Weights of a small transformer language model: untied embeddings, 6794 steps.
Each number is 500 + 25 x the weight over its row's rms, rounded and kept within 0 to 999. Layers, rows and columns count from 0. Numbers have three digits each. The size before them is the row's rms in percent of the matrix's.

# gate: layer 4 MLP gate, 384x192, rms 0.0687, rows 118-141, columns 0-191
# up: layer 4 MLP up, 384x192, rms 0.067, rows 118-141, columns 0-191
# down: layer 4 MLP down (transposed), 384x192, rms 0.0581, rows 118-141, columns 0-191
gate118 094:530484511569501474486530497500504489507466498500509484501473478477505543464499513503512436497495527525513531481531464481488461506515449476532538496505516482488504512478484519494506525467520495451528534503465467485510507452505486521491521478517500511477521477480483493462541445499463525528471523509530492506510480539449524510476535460526503524526530515509522474483488498558494508501512492538516485510499546513466500503498475495506495500554474522491513506465476561455555500474480498467517471542482477528514492559511519474506523544511475504483507475491534463498491487513492536507
up118 094:505536516538487448484531487530504478498541509496525534471510529492533507501539528485476488491496544530473475526522450450473496522490482519529547479512511492487507509476494475513500466494503505490521493506493476516500517496494547505514500472502525514498569495551482468493510524499481511491488492457490511509545452493490475488521513464569457510493506474520469461504496493517484575511493455525490488444452475547512485495520553506509478521513517509497497526515538520507539536513469477540503486513505519482512527536486537514496476490546449510479486493492494502470531488481484480475
down118 102:473531498522493439493527500521439486493544496471517523471512514510550503517500494474496526484505501482480485526506468443474511506496522535491531483514508497508501486488515478490492494521481498520525521507509476516492524515462544490509486457494495514510511534557486461507489510492501473484517496467481503495562442507497440492509501478556469513491445470540479488520513482505485518526493489519492496465450482567527517476525589518499469528495533510523500543511529499526476557483474510532524517479511507497502519518499539497507474496537471515495494493480480498457526514487498475466
gate119 084:506498504468437533496515474476490471525542497516469501496506487558470486512474495515495482489475463491537521504463545499516504516532546488517525522486542494477488512508550458483482490482488480533487521471474510536530502496476535519529476478544506541491500516547471537496475533490498468478467520497521501474478507483475489522520485466490474449545479513524479499499493550511492451455519509502483467487462502515538500501511503500450534486478504457470482511467493481507544502494498486521475522521521451520511467504482542476504515497545473534524486506505484568508504476540500519513
up119 089:499520521506482507488515523528477468553482439481513510510505518469519521484494466490499543451533524482446491468527488519491467517508483471510497536452500521485537522455481481527492497511443480551496491488516491463495521473517497518484481457465505483493490468505482461526490502488516471480499498488490500492502509497500551470485516480491491495462542518509514473485492524498478485492481507507495483516467488541498481551500490499502512474513530556477468529503487531531519538499496507502577514519523492537487512474500453496525524410490468478494466530497515468497505466480492500558
down119 091:528499464490514487527474499483501492519535468494507525521505466511479502481526530505529482544464515498525543497514506533513475485458500512502505473536495509542445457522480530507494521504551490461464465517479517494492489524497503463527529549517499465511475526480550531466506473526528508501501506483516474537501484513516465530510498544494505555526470470477492498494473509522495484501492501511499492506521546472511495476497470491511494508510504448515544447487494502476512459533519487485467499517450488473519541525483522523449479577518539522514492459499489517521506522457480459462
gate120 097:524477461524480476552497494508508467483511541492486486503507504489493485530522457513497478459489520487523480467487507547497547513505478520485464476506514467465472470508526479522515546502527513546475497512477499507472534461442507446539521496467505472513499538477513483509514479530515502529520499487478472529487539511524503500487424478487501500498511465497527555491543475472488477489533492484485497474473479508499481544496524494503476534439484462495483527487488486558542460513537509543463513471506526486497502534511519514514479467518517504477565522496469491481513515492507485499
up120 098:497471489521478555524519497489511470507514517478514497464531494447475502466500441516470459439466524474532531461487555510492517483506511510513465510482546451497450496471512491492505523496503509493471505517500478474497497462480498515498508488457486505510465518472524542464532499479511532531499494485511496554515503492490502544436479502491508491490505499492492555441533488475527461476507527502518491527471510465484498498498490505473519449494456477461495521498500494558549450497515470526532507492517516518471529537552522474511500494516508479507503494488500472496473516485526494479
down120 099:514525511489518440456503492515497506490480505521489492514503522538508469562494520488538507541512510487496493498467476516510523495498497497454491475536464541447536503470543512514482501496503513528509497496467512521481535476502525458522501485515509487510538511515511468547463520522533500473541487519506480501490531509511501467537477489499520530502513503525501516530465498498482514526515449475451497448492499582473512543493546502522486569469553512522480492497486526493468533504502533503438498519484481484517476515473506510517478487517512528465514492512500513482539517506458463539
gate121 108:517483484503538509474460513472465485495462473508519514485529509452481503497509527541471467481517490518540478495456547493449507495491502517494528492501470460475531490497515489535499500482485497441479497501539487502488486534498502490553491470513500497450473525526531493514521518461552502529491500500523522483455524496547525492480508486478465512459526509468507488444460512515510532472499488503514509468487445454500515529513490488480534479497490465441471504509486494472488523527429516518506507499495546520528514502492530466512512498525480510489546502510472537504525474469444509512
up121 106:489486453483493522531512518494491506508481462521482518517481505480474497500432447494449470469502476459513519506513502495548490514466495488527526504472496494476550512506537492487468492483511506474489519507561528499510492470506512488501481505515544519454474505491497496476499567497487486518517469482479498529501519542497491522538478519428459522527470496488508564543493507506532545485504449542464474503482486501545488498488499488496510511500503498453515485533487529473526483527498541529499496576533496504447487501451528502506499524520505473480503479463472494497506475497508501500
down121 108:498512555545524469492486485516505535489499527448535489486512505497530501505486578498513506492522568505517507475501482483500534476545476502524487528492522501527475476526485455517499496487513506518521486491477521489455521468487488540468493558502452488523485475518538516482504480528463542522508529508490482463507520452482495490497515501517493515510523505571492475518482469487462462537510509502535482501503499521445526501462505536513459529479471521525471525473505509518515497456525474525505453499472483479485506511484439514516499499474524481477475512482538478513488515548528495499
gate122 127:506506475539511475547500497516528456475529513489504499536474496512463487461511508514478468501512475495467455493524417503489522502503483502453502515491530473478482479504483521528518501509500471521471498512499514467496448469513509479485538521458505475522523485498476487497486477494487534477444489509500494458512527480490491499519518474511505492459522459484533514511477521479463534541489495509523482493562492485469525513520471496540469557452471484518488528527558506494488558469475506511500461506495490526497494496518486488570538498478475526461462499496483533527492530500528491472
up122 121:502493490509462494557502482491464479539497520498479526542522489477534523501483504522537510507481476505522533483479467558481523486481502513469509532533515521489480471528485475531515491495522504489521483472509519537482492519482449473515501520487500463465524468474502505521529528510524485533528533514487438512500511494514491451508412523469480531459511469488509491536492490511519500471505488501491507456495517519506519465470451512495513475466469474503484520527535547489465491494465524539474466487473502549530479508464517510486486558538496505511472499456479517512530509516492460476
down122 122:550472497507509519466507525505475511540482441487478492499523465493506516498486476514466522455480519492519563505461527512490516473500552516532503511523510503556474511525505462470457505483519548504517505522481494520533490494494489544482492521509498511472487539494550482448476481493501442547526538484509503530462481515482519517506508512489497467501502514519507503499473479520528495425485494500527497489498481492492515457483490495437511458501509478470524481456498437505503479507521542474499530460459489527501497485491518463489512535505515522531543520520496485495493464466471513508
gate123 102:462469482539481570512471504511468472515478483498484494497505522506520475503474463521511509440478458470446511472478519504496520511474528512478487480487542480534545482521514497504516498506470472512479505509515498506542419485503503489479488470505470476496514514537503521471496514522485506433479512516503537490485534490537507505506491482525477522487502507543513507488483508503494508510479453498513491473539505502499476510516534507508531533506487501537514557497509536505522482503517496522530504481522547490543500546486525518535464514490564436489518443480447475519490501462490489505
up123 101:513521488499546462471503528513523484486539526520531493464469484527479515524508503511548500521483487511502487512506509489483466498459504547512518503547522489509446496460515479510497505534569513485528491493498508473448526518536482477485492473486519503481536500517563484497528507495543468506468506460502483526530489455491510497492505530498521534531507513475486481450541464486513536498511499494549528511504536533495534472474519489483514487491524468527480499534476454494499516499470449517451514527494525493473507533537551482520494510519504489516508505508468551472496523467444511529
down123 101:480483472489462563515478515523478538509481526519437501497495481536518484477517509533503506492520503493503492475514505523522479491520472490519503519506489513481575531508443539477503497490448487498470480507497465561488490481467532516507523520462483497490474500513452480490506505482457539472516502471499491456480521551467491522512497471509502489473548465489516479528460508541476488530474477527461488473495483498468459541509528479491530543508503538489484527456538537498507478499523483523529469480496512495517502460473470479511486522518511509453509498483516459532477492477504466471
gate124 096:529490488454455519538457545470458477511466511456490497449490462512492508526541444503432521472461497507501515485497505467518504518498462460535520530497443495479551489525517476449484500501494535478481507496505473484499483507475482543529488522485528504483515498513491507496484511512497525513513492466451521500487506519523497541479502504483485485481532508468499524531468499541509496498499495496506476502461490528486498450513504502490529521484469532474488469497502549501505477521499510503521507499490532453520466499442526473476508533541479550522504535515517503501515433496499461475
up124 096:528518521507508479504530498517498469514512474481485495517541490460500532484474484497481449529520520533535458496475492540489482438479497479513486496486512507485501500488440492524494507511448486523509506484518476481511483448535479438509522506518466515475498503467441494517518481463503475487499519518554485498490487481522497476485500507497489509555498497519512503509548514436511513448521438519448502484474495513487474494516507519506525483510510462490491525521449498470510515470476507493483533544547465522463546508500512503538498511497474484518544541498499533498534480500520446491
down124 095:457499464450500536524494523499543516501468483473530493516452494531502480503502497466492543510499491501453492510546516501468505508505508501541534543481482485525506518511514487483510492493517465469525462530466476475487497528481509543511465525476532474466493518535506500490473515522523509484506462501485503520497483478494475515512498514532517491443539501457469480456492519521521505524462550453521516519461477450549530503489479529467497517486455500486498495509524522488489523472475487525551477497447501457537488523488531493425512515528484483484450519494527471522504481496509511501
gate125 102:476483502489508488520488523513502495477500500531453549507496522496487507518502487445487506491500477564494480478489478455537521527503520465500475472486506489475468513518473520501512493477533468487495468511491482490517526520501450448564536530474542515512491493572507469525460492509490511505567454485517515477495521504474501466516467515482469467474515540520517509523511481495475514485523452475499495509490479527532459538497552519500491487461493520508523505515509507490472492502528470546512510433547558451495510492489488504527509501477470480493540497503496469491503478511506511536
up125 101:492523484475501506525507487481556444487476511521486532494460506496518513519513516515494486505544479520542482472494503499483532450470465509519476528515482473511490450544476531526463491540547483500491506496479476511488513537517496482524511511537466489468491488508465473498437466505499435519483498479532478488480509528495503537564475495447493502513486459525451519425505503486558480517482453471458494492525498502499492520490470455493527495485483488490507526505479513472466490502474500489505508501473483488500505518503498481503468511553505523469511480501496502493518441456471490483
down125 101:517473483518480486502478472495466548513496467454468537486521497490498464498510489469483500524486526515476457554472521520517486512544489503482521497496529518469494505503546503506491517448464546526469523490484492500478501478522497514489499516443538509499483531502484504514532514500519520476488495498464548494546531491487499474492518497525508457509484481517535506534486485504424506445477510510516497508497487531475509527520519556467473507489512537509478468529491486514530510475537464520493537475560541442509493513494511468535545481464498483551479528513531498520465503519477516500
gate126 097:523528487473533503499491487506523514464458493512514463501487517469509486500498505538482522495507489540473514527500474497537505502506469490451558560514498498521502526445474466510530502472499511514536515532471514518468470512518528467518458486494510469494507484484532468513529462494503453496508522478505473447499483518490462534493510504491487499494499490497512542515459524525540523511464470502510473531523535487474539468500498491511514502510479485520457429490538536481467496531477526504510452484471546499454470499538460456487524530479449532511483539508513503493507539471489504508
up126 094:495464485530480474452536495491553481492504508496506520509522504517474493469547552451529496499493508457493519520531528529471492504473523499497520479490527477492539528494460536540464491488538479517505477473513509464490494497510463518463534509488480520490496508504494496508481508538478507470467505568530484538539496523477518450542529454520481496474450498503502488506530486500464448515533519510522528479482488486483502532486542525455486525514507467458491527508497486491523522506524480480491498498518481523518479495516528548505532481492517491467522475549493489507502482581521519474
down126 096:478510484472478502504525478516549520483492496530535513481508514492488527497522475500522525538496493486449502524507460494486453473445478498490519532496516488480506558455398541502506506487522495461526501535487520499468496473527505489471512485457497470487499497513518476524503492511496458486496481499547489470514465494454460468485525464512535511444478493508494479522504517462508493546473504499513506480489528484478481481535483498468498519545482443502491497466529536496480514541485506466523452543514492528488482494516540494485487508487502500483538493508513524556519512542509519485
gate127 105:539473506479518503512538461493524485535459483493520481521488472460530511504513496508437452480530508565448497493517525539474490494531513489503511538514456485509504520516428491507487484508498499484497499509488464502465483485480460470475493534508518480463540538487514526509521506448520480507473486470461478527530513515466467503519528528453486492514525479507504494486523517481497499554489481508503458528491514485501485502464488521530482486499475516499493487512528491434530481452475514491524508492548519445480499451560539455484500524517472503501521502488512515501516483504502519510
up127 107:503449505462472561527488499481489506566476504466513536546477523469526458550491469507484474469486532509463512505512530510503527492481542481494506508470476473505527500518498454467514470513459490475459477490504485468494462463493497508518528480499537508444503517498509477494500521473527486495479498502441543534495489503467503489503486524467503527506547479523483487483502470502486502518500481487463470503484465505551490498468475480532515477482497517504439476533497514482495514478496506485516520501536521467514513501476531525549486485486471515507483522450512509493460464470510506568
down127 106:468462451502451586535471529482499505541507497500536518515469482487517451489472503499530495464488515488506507493514513493526535518496537469520507504479484487498553494508544481462501479494468467475474479505493491459482480515489503503493529485478508528438464497507519454468484526512501495489471475530469549502508477493506499491499517515500502527524474480499463527444474490496456483491503509473469503488487477487546487503480466482520498497467462505503449464500507486451509529482499511491548513501515523486523544511494544512529491482465458495515488503496490514503488466429519491547
gate128 080:507446505507473463505498513534490478487451539488522470477462490511526524469520539543509480456512500551522512505500463457549510532497512529468487552511472511513478527487510485514472457507513476581526492526485466503527539518490479489473499528511525464449529485450491473523523497518490545483513560487522486520509495539489512500486506489516508531477492499497487480501505548507481497497487506511471501506521518525514501533524482513506504483462475529503510470484547505518510473474541508538531507539480485519484482534491474484487493501515514532530486532525498434483516487502445509522
up128 086:491530482509512502546499482503516479508530517474540482517514533478534474535495485515498471483500549506519488495495484463522509488490520502480515480547494512486458484522493511508466505461465510513536455473525513510492500477512491509499493437483479531473476508497505496467506460498495515509421497496519510477505454516480511535488518498511433467480480455477445512489488531483457509508505516555480482460468508486518478472476520467492525489491510484513441515472485479444566510474507488466547507482508483501489484431518467505478515485485493483537509524515521489484484485457465501475
down128 083:483465509495508478538520531529469534524500524488496470500472525511543511507502528549485469474495514481505465497558509478503490543457470521505465509490525503517473527492532493504531483495493480506536473513561488449478488493458490497500471496496515541433494525484475521504516476503552504426502530492494444519511494512490506518484501459478448482482495456484480521486503550498483477517482515506522496505497528500448477508485468464533518510511497503535421485467453508482529445465521493514517496491499499514475533489512497538483522498507509503466484505507503478479495516503504475467
gate129 094:473477506488527526529515462517500489518513502438516515493464469542500524507508564492516484515510495493560466463563493482492505479520477538474518492517507515475458497511477519515484492500475481528473448535500494491484508487549521515494506493518463431509524473491491510521495481495460512502480544492527502495501470532503500524470494529505504500495494469494492442442481423523494471552493562507476506495536537472483531492495493481538523509506479444511497476503509509529462490508474469516464484521447501520499523524510497485469483473511498503473474490526528501506509487478510481508
up129 092:512468529515477504517483505476499518511480493457495453475533512537486452467490504505443512501523523487532506511459491491464485465470511481471496507500497524516493509489537513488505534505490521497500515530533455476527449520492470505509494482430527492490521539519481452477537523509457537531502530477543523507483492479480494491470451519486505519488498480505482529506496503489497469504489571486491450516483499487470495472498499500490498458529487483498488507493522510472491496484514522512516484495451511524511495471498477492544559526446527520529534492568512468494554455459486492475
down129 094:530465533511491492499515483524519530529506489514494474493539507538482486460476474478451511507497503485525508526457483495497502506474523450494481495487486504482507554454496491478484523489482511503535507527545487470541456566454490458529494427450529521510483539499476483500493513500518540483495516538528515508450513496481501519511480564517499532487486472485488502504465500468520483460469559487483489526462501515482474497516536492479541477486504519501507507498488459473497498524500476509521534508513488494515512500516513511520522516442495479533539493526502497494499451456517558503
gate130 109:502553512494503479514496521474493491480474495487480506520481503480454541521549506470490521517536471485509481504487438489538489546482507485510535452512528476470498494410484503517503461497499458485527492514525493475504528500492531481499527502432548518503462511494489484475487485524478516506541483499499474454473506510479533512503472520504497528468519475509527492514538476502521488496494534529464496512517510494512494562491513507498477479494499491475476444516521515473502529489525517526461470522530501547506447514515463508556516475493490473480519553490490502514543462476500520527
up130 107:498510532432449515547519476464441548552475504503503494499510466515533513518491479496532512525463518501496491513523532502469529511475513489537470485513449516504500491555489442544493499532478546489499456531472523484501516516507498520551467482515496451555489508515502508542458497521506526501511512470461479494467502505498491493466503506523477481514516493521530479464466497469491482461507485490509520470479530544485500506484475481461565460469478500489486506461492515488487489515479492524485516506478490478545529476503489486476521501508485502523511527483500545472512483493460492530
down130 108:455454521529542485488483520567542505481491528515501496505500495475459459546459528495490475494503499497503534504489516478481508484526495551486499507529473421535520543493521515471524540493525526531467532491494507524546489531501450479472490520522500532514545461496504492541529508502477467486506522516521523526484492482487465530570498499483489495467504521509438517511501536509521507507459508500533479506517459474505534486509512511490485521508470521511504457486474479497511521490514496496493513496533520481510479497493489534532451506496480476507483531516502458525473508490525563475
gate131 149:476483441488483515548496490527501547500453516531521500472482520511465473503469459511481478499462442494514513484459505512476536505468500494481478466514526483460505482489507488528490464494512512494481484542494482535491480516468474472541475515473514518504525496571508505531481505527484488575521513501523467516483539474521467510494485564500496485477502480537528498527487510463549486519490498457482457480496495506508509481464509518506493468491532524521491550480520540480496482490481532551490423474494506509481489485495533497525489495511505527516508523501453496512511475500510459501
up131 116:503486490496482512554479514491526516481446544502497483483460484490464502519510489492474446501512526501516543512492509497468502507510495494479482485526489487470529445519477501552498470516526511474476493482491494485523492527485528511503487541493490525536510478502443494440489523504482509522513530514556446479478518493500505502494492502535500504533523473486458475503525497496516486477496528474438473475514500463515511509482516465521550502504485501503471535527502570484508414481482505511485469508483472508478461514464488498505465489511506513501507514528513504480527490439471427514
down131 114:533500527491475480471525505486477470502543476492457532520541517486526511505487531502499554511537546507479463515509527501530486501479486519506554521465470506476496519493565507458513514490474493523502485494506514490506530498511506519474495493491507493461502525472549486538498513490523523454477485510440565508515465555482523488535522464480503493511512523495514505479483466544497534478458498524523537528469481538523521500546490521488484518502516496498503451509494444543510550496512502472502553515498503504529519512501501494517534486503487497526491518467528508473474530541483562500
gate132 111:504468492478526520547478505490543478472548471479508511521499454553503467501486519535512517455456522482504483505495543529494546526474503491461479528477514480483534475511536511517473448461466485504498495462512498508506496492515472510515514458506530538510476487485493471505509498525475476486449487440500523504517537485553503482492492509494507505442515473506523501491475474499500460527499500482483491466463440483509504520492535527465527533475481490504491498526490484491587492498526514471493503503515495514494524497503502518509569498488505515505463478524484523475463454488480543510
up132 105:513526497471484478473461513524512497460488513538482499526540471502460519499516508493504511493526496525512506460524494509458507506453502577522522500505448533498525465480506470551521515505502499503538476502459496497460501535479487444498481488496469541487515495518503544486503479507515487502569494548519447471476461468520533518506479500496481496540491472459533525516508512519509488500472496479510493510497497551467513502529518493480473540495536508525453510477521498481503522539475489488573480476482502499504453484463486488498489506530517519524554509463519486507498519506542524517
down132 105:507520522521499499519519507466493487563510495520514510469446537492542497487485490472524488510557478465507525551462511511539462508504489457492481486506518482468469489520554497416508483498490523523476511547499511530480526491537537520517486504499487468507517525490483457516509514487515513498474526495491559515523492520485490476499507487504504484496483526516481462499487489544461489515500490535468545519522514475501465506507441457506540455542515518513503501519463564528476500454514460520479498508529500493508515483494489502488446503463488474511473508496474505514530498501495464455
gate133 085:549486526494518484515523480500497548498541499476528458518501460460473497508472540495496513542521542494544494480490518483523502500552501458550502491469489514490508531494447514522499519465517530521504529490480539462441511480514493471488503504513464507466490545489521496472505514493518484500494529514532509479524515498480483525502491518516521501559513535546461517499503479505520483506519495499449494498492453513464500533546483485548486476485489489481520498498523515471531478486486452511464500467551501453483480518468517458478495446475477554480523495519487525493500518496540481534
up133 086:497472487531521463467535539504525517482514499477503487536517495476511495512515550460532490517489513522525461501530486446539537514513466499505517481478507529507501518472513505491499496485489493528529518521482495537465526466463551509508527533489521469507506499470455462486462512473503502498510467520482494477505518516515447554518500456527507518530498525498521477531509433476505490467531537479481545523489509482526517511503518543505487498536507534508495478483518523539548470548545491504491493481493520511487488526454463473480527461463470540483519527474484492481473458524501482526
down133 083:484485538491469497463504470462491501527485491518530482518528462501520487515507527458532493455494509558500547508528487483515512478509445506515502514448506555483516523478501526506490531481460520521500529499470481556488492499480536481466501467508504495478472519474484490515463477499509517492459473526537501496479508510497487520532468468519518477526515506491516503521495451497493463520521516477485532523467522521493480472492523522475548472529531481524502478489563524554508460550543492472456508460489508534492526523476461455513485461510504522479467504511461486532502494513480482474
gate134 087:533493491543526487537472489497513513463500503490496510516484541452523517489519527482503509513510481500528538480499513479476488477526494472506491497537536502534494486442490512494506522504491499491488505503468511508514514500561509524494490501516475446548466476455500506491509478485474443522495536498543484490491508535474507518439502513489489531539486493509512479505538478479518505485503509500462499476530574477469518501523436442547470536514451462500486468512476501487526476516521504520528503523475477495522510506534489505482437570557487461470502503497485519488515506491497508483
up134 091:492516486450491501527533487524507533497581459479476479538558501496481493506501507454513522504496494468498501474485496530500514503521499530500515494483492497489511518521525529535468490505477466501474497456489494528542496532480485485503545495520490510502482501488478491502543521504477496504550559524510540470489521521485528508454463500498547486534484514497513477483463532531504459504449491539494481499488474535528502513481491513471480508490501498501442511497500546537509531517511451565518500486541519527494487463476547482432507518501489518530490510501456528498548528515492495486
down134 090:487503476453482511501535490527484522486533472514477479503521488544506509499472498501513469488469512488509495470500464506500491503501479543490524534486501518489514558523497486518474445488530463509492513477475463534527481462446495445464551494522496538463485516524475465499530527526483513493529528527477513476478504507507514487479489493527508471500481519517515496478456527476478504506491501511501476546464435550541485503478514555469475491512527503515456511500507521523512521497461484531474505473516541527485488500481572484510548478467514498509511498515459513548520532518526540489
gate135 114:534525488533516468511534488520517531500502477450525476506514478484490531454501507498490492471507458504513500471499497535526499520501488504499468525494536447493460506489499512493510491478515489478489483546507493533439496451503472478505517508501527474447493453495520467500586502466475478513514506513467445465504492523491496470464495530485467534466473457456496505519496473504548495494521514530472435507514515497480499539484502470533493523501483503495531476514526502497485499510483501491521461538447489561502524480506468516479480516503500502490465491464492461518541486471526498464
up135 111:521550481522512523515495477534505509481506485523502528487495447453500476482497488463491505483479481529499477470488530515497546514494529559507463538486502479473467467517535529514530483474524498489490460534485490531497521522535477507533510493475538458515518449478509488491540525482521460521520485510477470445507475512525524488456463537503453547461522492478498513491483497475478511486507519474487484492525480508504507558466484501499519499478500520476529477533524487506466512539498487530499481505506504527487532480499468504538457505523556491501451481451468478493535460467526485501
down135 105:514476484517490513471514524522486465468477497515488536507515539471527468495529494489510476489452501518515527516502530449481559512540532524512500509512477501493522435535622510512459491470487524510502496507494487487547505500540504515517471495471496501547498512463492491454482511474543493513510499520495540462489523490524539503511495479541493524502534517505527503469525488497459488507494501496505543490514448519513504524464475511468485468447522532493491492516484486501480472518523513512513499447497522477493501526501501499556521506498501503526487512473445511503503478514482469540
gate136 081:470449482539496501511503528481490464498491478457479486523523505499491498497527484523490526450480522524521524482506515483509536458462510465497513529459495506461512501492501505523491518494495496501479565489433517543564447471542448524492467482479520485471497503501486474527484494462486478495458514529522495491563516477511503513505510480526469528517515485518539533526527497549528508501494481511487502497498500521463515456536471482506464541469462507476533513482497502470524518472498520466558522477507542516504476471493532504502458541531469525501521492498494505496515523515502501466
up136 082:489487486478498447519533490482443458479445509476502442543478506509492486511545501490507501472510542499501488509520483496451499503522512472536495539509469500486534542476486538531494486507528512525472521479496497469533510515514508540478480496482499512476556540504492505517519523457475481494491497533494511529478502523484459495489516478512470495555510500506489535483502488526513500501465485504498486511446462549495486505529527473529483510505525549486499485503499534444506459520488478555501515520497503444486487530471524506535493527505444493496544519468513489473493469539551513479
down136 089:517472486505521505489520527507501487533459469523486496516505538489483528517540509499514520459524527512485522510502509498507509547511506464488510461506490493516472476499532518504474508556516540492521539503483487493534508501516427501499490485488469493486487558498461477533487500479522456526495483499512496484563525490514450529528522498544530497503552508503543534563533478504494468550506493563500504470500484509511523511506557510492524507480478502531503514536532494496528501483485489511515566477469527517519501541532514526481511501490508502514519478470473487473517527509505433456
gate137 110:471495488522510508516484495522485535522490537538517490516470486456441491532509533497443486483486500489490478501497528509468472517527508520507489479489501481480482525493493555501515455503472490432469528466519498443488447532512511536523481517549566538501516523497509466491524500469479465500537502502499552485496482514515521542502483534488511483512527472476436509496456562516488487513514469531523506485480465479493474510491511465526489489490546509484457488548530476486509498523505491502534499525546526464482517481499488475518487525471501492476499502505554507495497495508503532503
up137 107:494539505514493517520522488493503536475488531522477521488512499518508502491476466513440528487491451515485472437491525540510490500477494513521506504483531433506486495520497540505539463515490496500544511554524496490498471506486483477509530488517547491509509490506485485507524477488469439525547475479504517495529524482524498500514494523501496478507471503490466527524474552511508435449524479517453500498481471491462520502534522508456495443478513529500519528521464479497501487534511549484503509465512527498457492497465509487483533501439534522476528468465503505471493472457494523502
down137 107:525549531492488499502460502449487498518501487513479474477499495543524517478484480523526512477541539488475497495499493496489489520503498465508512483541476527566516531527495524469449457516485517508533502506436501522514522495457531498509519476495524468512528511522521515498514491496474476500500509449518463518489475493503527517489483450486504455513478518504486485505535438496476464455505514509527506500496526500521472519491450441473523490510480492496549489508527528513506466511508443463503488428450494539492484524510498498476494506488479531539519480499543498481452477470484479495
gate138 094:511487488496474480511476502497485495476502476507463496532471481479524526529492522540491525472565469525494480495533528460452530496467486530452484507519505503440469488523497484530544455496459503476475450505499488527510501501469490478572522475507480495488491498542528527525521474508505499490490478460442470526477500517540497486537514449524491448468492454493510479528511506494541471507501518473499480479463489513505524508486528534473541511471476513504497502490502504486522475489472503517535522538542528484520508481457506504505501467527515529497561484491528507491487511472508493452
up138 093:484436522523463492502479512521510483481474462499476503545504532477505532497490512482528460498473480495533534528502545486446484498503504560483458516504480488517479533489506513489535480487495502499500510495455505478485510470503491474523526490495458503508488461496542515495532454496462476514494548488494470496496486506486537499461514486528489464495490513488539494525533470508532478473525481470524468512517505451509507540480560482465519482532432486480456470479479510491541477503520494471530515503500483514502522501493543465497523538520530512453518515505519500472436511459494506542
down138 093:506522487518504474495489515469516501495502513526449525481472490517499513516540468500463522517520487490500483495501519521487516508481534462486504483481470538479502471491539503509507493537493497493505506510516462547547508498486535484507482471470549494516454535520446455531468512521544537457522460499440539516492519496521453509547496489484512515486479464459474509506493489506490524518454534472499482489473464595498498489529486500518527527496522527515538517529495473491449530488508503519510524510518492497493511512463507518509474491506527483544473495498490484487572518536501477461
gate139 089:534488493485493473449520476483516536505510492539566476528450467489482506509487507515498507486466517497508489525528503508521490487544514509471492458524529478501463497529475521532473481509522455502501532493467487469497518512499507538515547508506506513496562467472447528498511468495463510541518497526518496502498487489483513529494555488529514506511483519485455441503481475510474487510530497505471451532531484466479479517505526472474480457518535564506509459485503488511463510487536517497492459503507529485475493509526469479491525492495531476443486474516536428517500483516500507501
up139 092:480461492489503447548515473532519481530480467469505533545479527480557506512502515517519516504528497504483512477477471502504506524482496490448537493517489497540506533481478481488526446486502466542518469495512505500481503443519525470499521494506455510464505491537486454530528457504479509471469559517498507502502498518488472480474516474522512537482497463521473526477525474520494515558450527506482494488501509523477503531475457454498484520496450450533495518480514499514484556498496527532496528488503529494509510503511491542515467497540456507489455485514493514516502511509553511497
down139 094:513486515476488437501532455540487513531491486514512483502497525470536524513489498512511532489524502490504500473529498539529505508510494499469506490521475501512479499505506499490498437511509471517488479504516517490457487491507492520492501484511473513480533465520453468540527498506496529473424541531505491515529526521494423450505495481503525528478517511527447453496509446490492485573492522473489506469537520498476504521495454462509484505495487461506491491494510467539476553503504544522494494543511515482519512487482488522508459487539466462476458513525491474526528521516530482499
gate140 098:513466498498509500491490503490531510500547495515499500446487538501535462482501487535518492502482499543529545449497479446558517522493488490460492541499516447552488518458478488491474481470515451476513492466507521504455493551541496529520534480474518514497508471544537505493512502479480506493496516505501496481539500480503501507501495523514540467535484477465500434480492477499490482531536479469533526470497537527515516514509507516465483486503492472500508513476485482450478480517508442497472483482474511543545505480536527498470498484539500517546478523515532495525504488468540526497
up140 096:508493531496481484463536487544463516499485504504480457500480511481504552503483516482432480498516515476442474534480501476474482488516498503501475479547516530476467516497477535518500530458541511552524541511542495481518503488441510491467504535507506505473516515475481502493504464478559504498484499546515512512510509487483463526518553461503479531499495515501496543546528481485496489522477532515507478534493498501501499517462489492559480485516490526533525507475523485497491489485534504531495533493511520500421507513495487500488480520478480531498525481503465431468511542528528489499
down140 100:511466519512517470489529480523511498504488498488515458481449534474524503521488496536448473513513554504488495507492463439512486493499491531498486503547498476534438517480453528503477507481566479540531512484473505463490491530502494524495516515528487531500513493508519524504495513477529493531500528547540529482541502488495463526476505480533516490504488500490473455514547502466514466555500515500515516522511523501506563520481490500498461478508478471499496493521448480473523512537529481507449513473472483499506550501553505504480492514508517507543519482496468436482510502466482499497
gate141 092:482492515507492517479499459473470500481478528508509503514469519499503485520515484521512471492481525511471520489503513517474495485490469494495498530484519483527515496476476482461495528505504527483530581508477522493493519526552488505495490523515496529482502479469463477423488489471498492483471483478530523499477541530501539498483583462483518529487508501471456499409509484520476478486539478501520497533521520463476495532502448467493497495518502525500543500452447474510495523493519491471499525509505463492464496506558484512478505495538503502495514508546543484546496518505528492539
up141 091:491488510510542534529497552476524503522483432520490487472508475498475519446482524484455495492513459485521517483488511549538479503514488506503481498523457490488517513509486531472493497471506488492503460512477505496518487469460500509518526546498473487518447491467546554536522449519479487523509498532468464480517494493488525501522491539453532512513510518498533482528485482534532501513506567521519519498509463508472503472494499530541548518519449458489480500482529533464514449488484490506481466483484493506526481482515492497482545526468506466499503457467486471505513503531481530489
down141 090:502489523501504551542474504454544488508469527520502495488493515472473513513512528524470473506521495504495507475484511544561473488511432492511497496494490474501537518494468515449503531480506538488507490504485515468507464487512490502510508536516494508519468473468523533480536442515517484487512494507475466482469539518488564462510541499445513501506530515489493465473529480547515493490521538502526509514514484486467495522491453529522529492529439476509502479477483508472492457490507500491468483507500489471515473482551484491464537514526484482477513457498528454554524508526510500542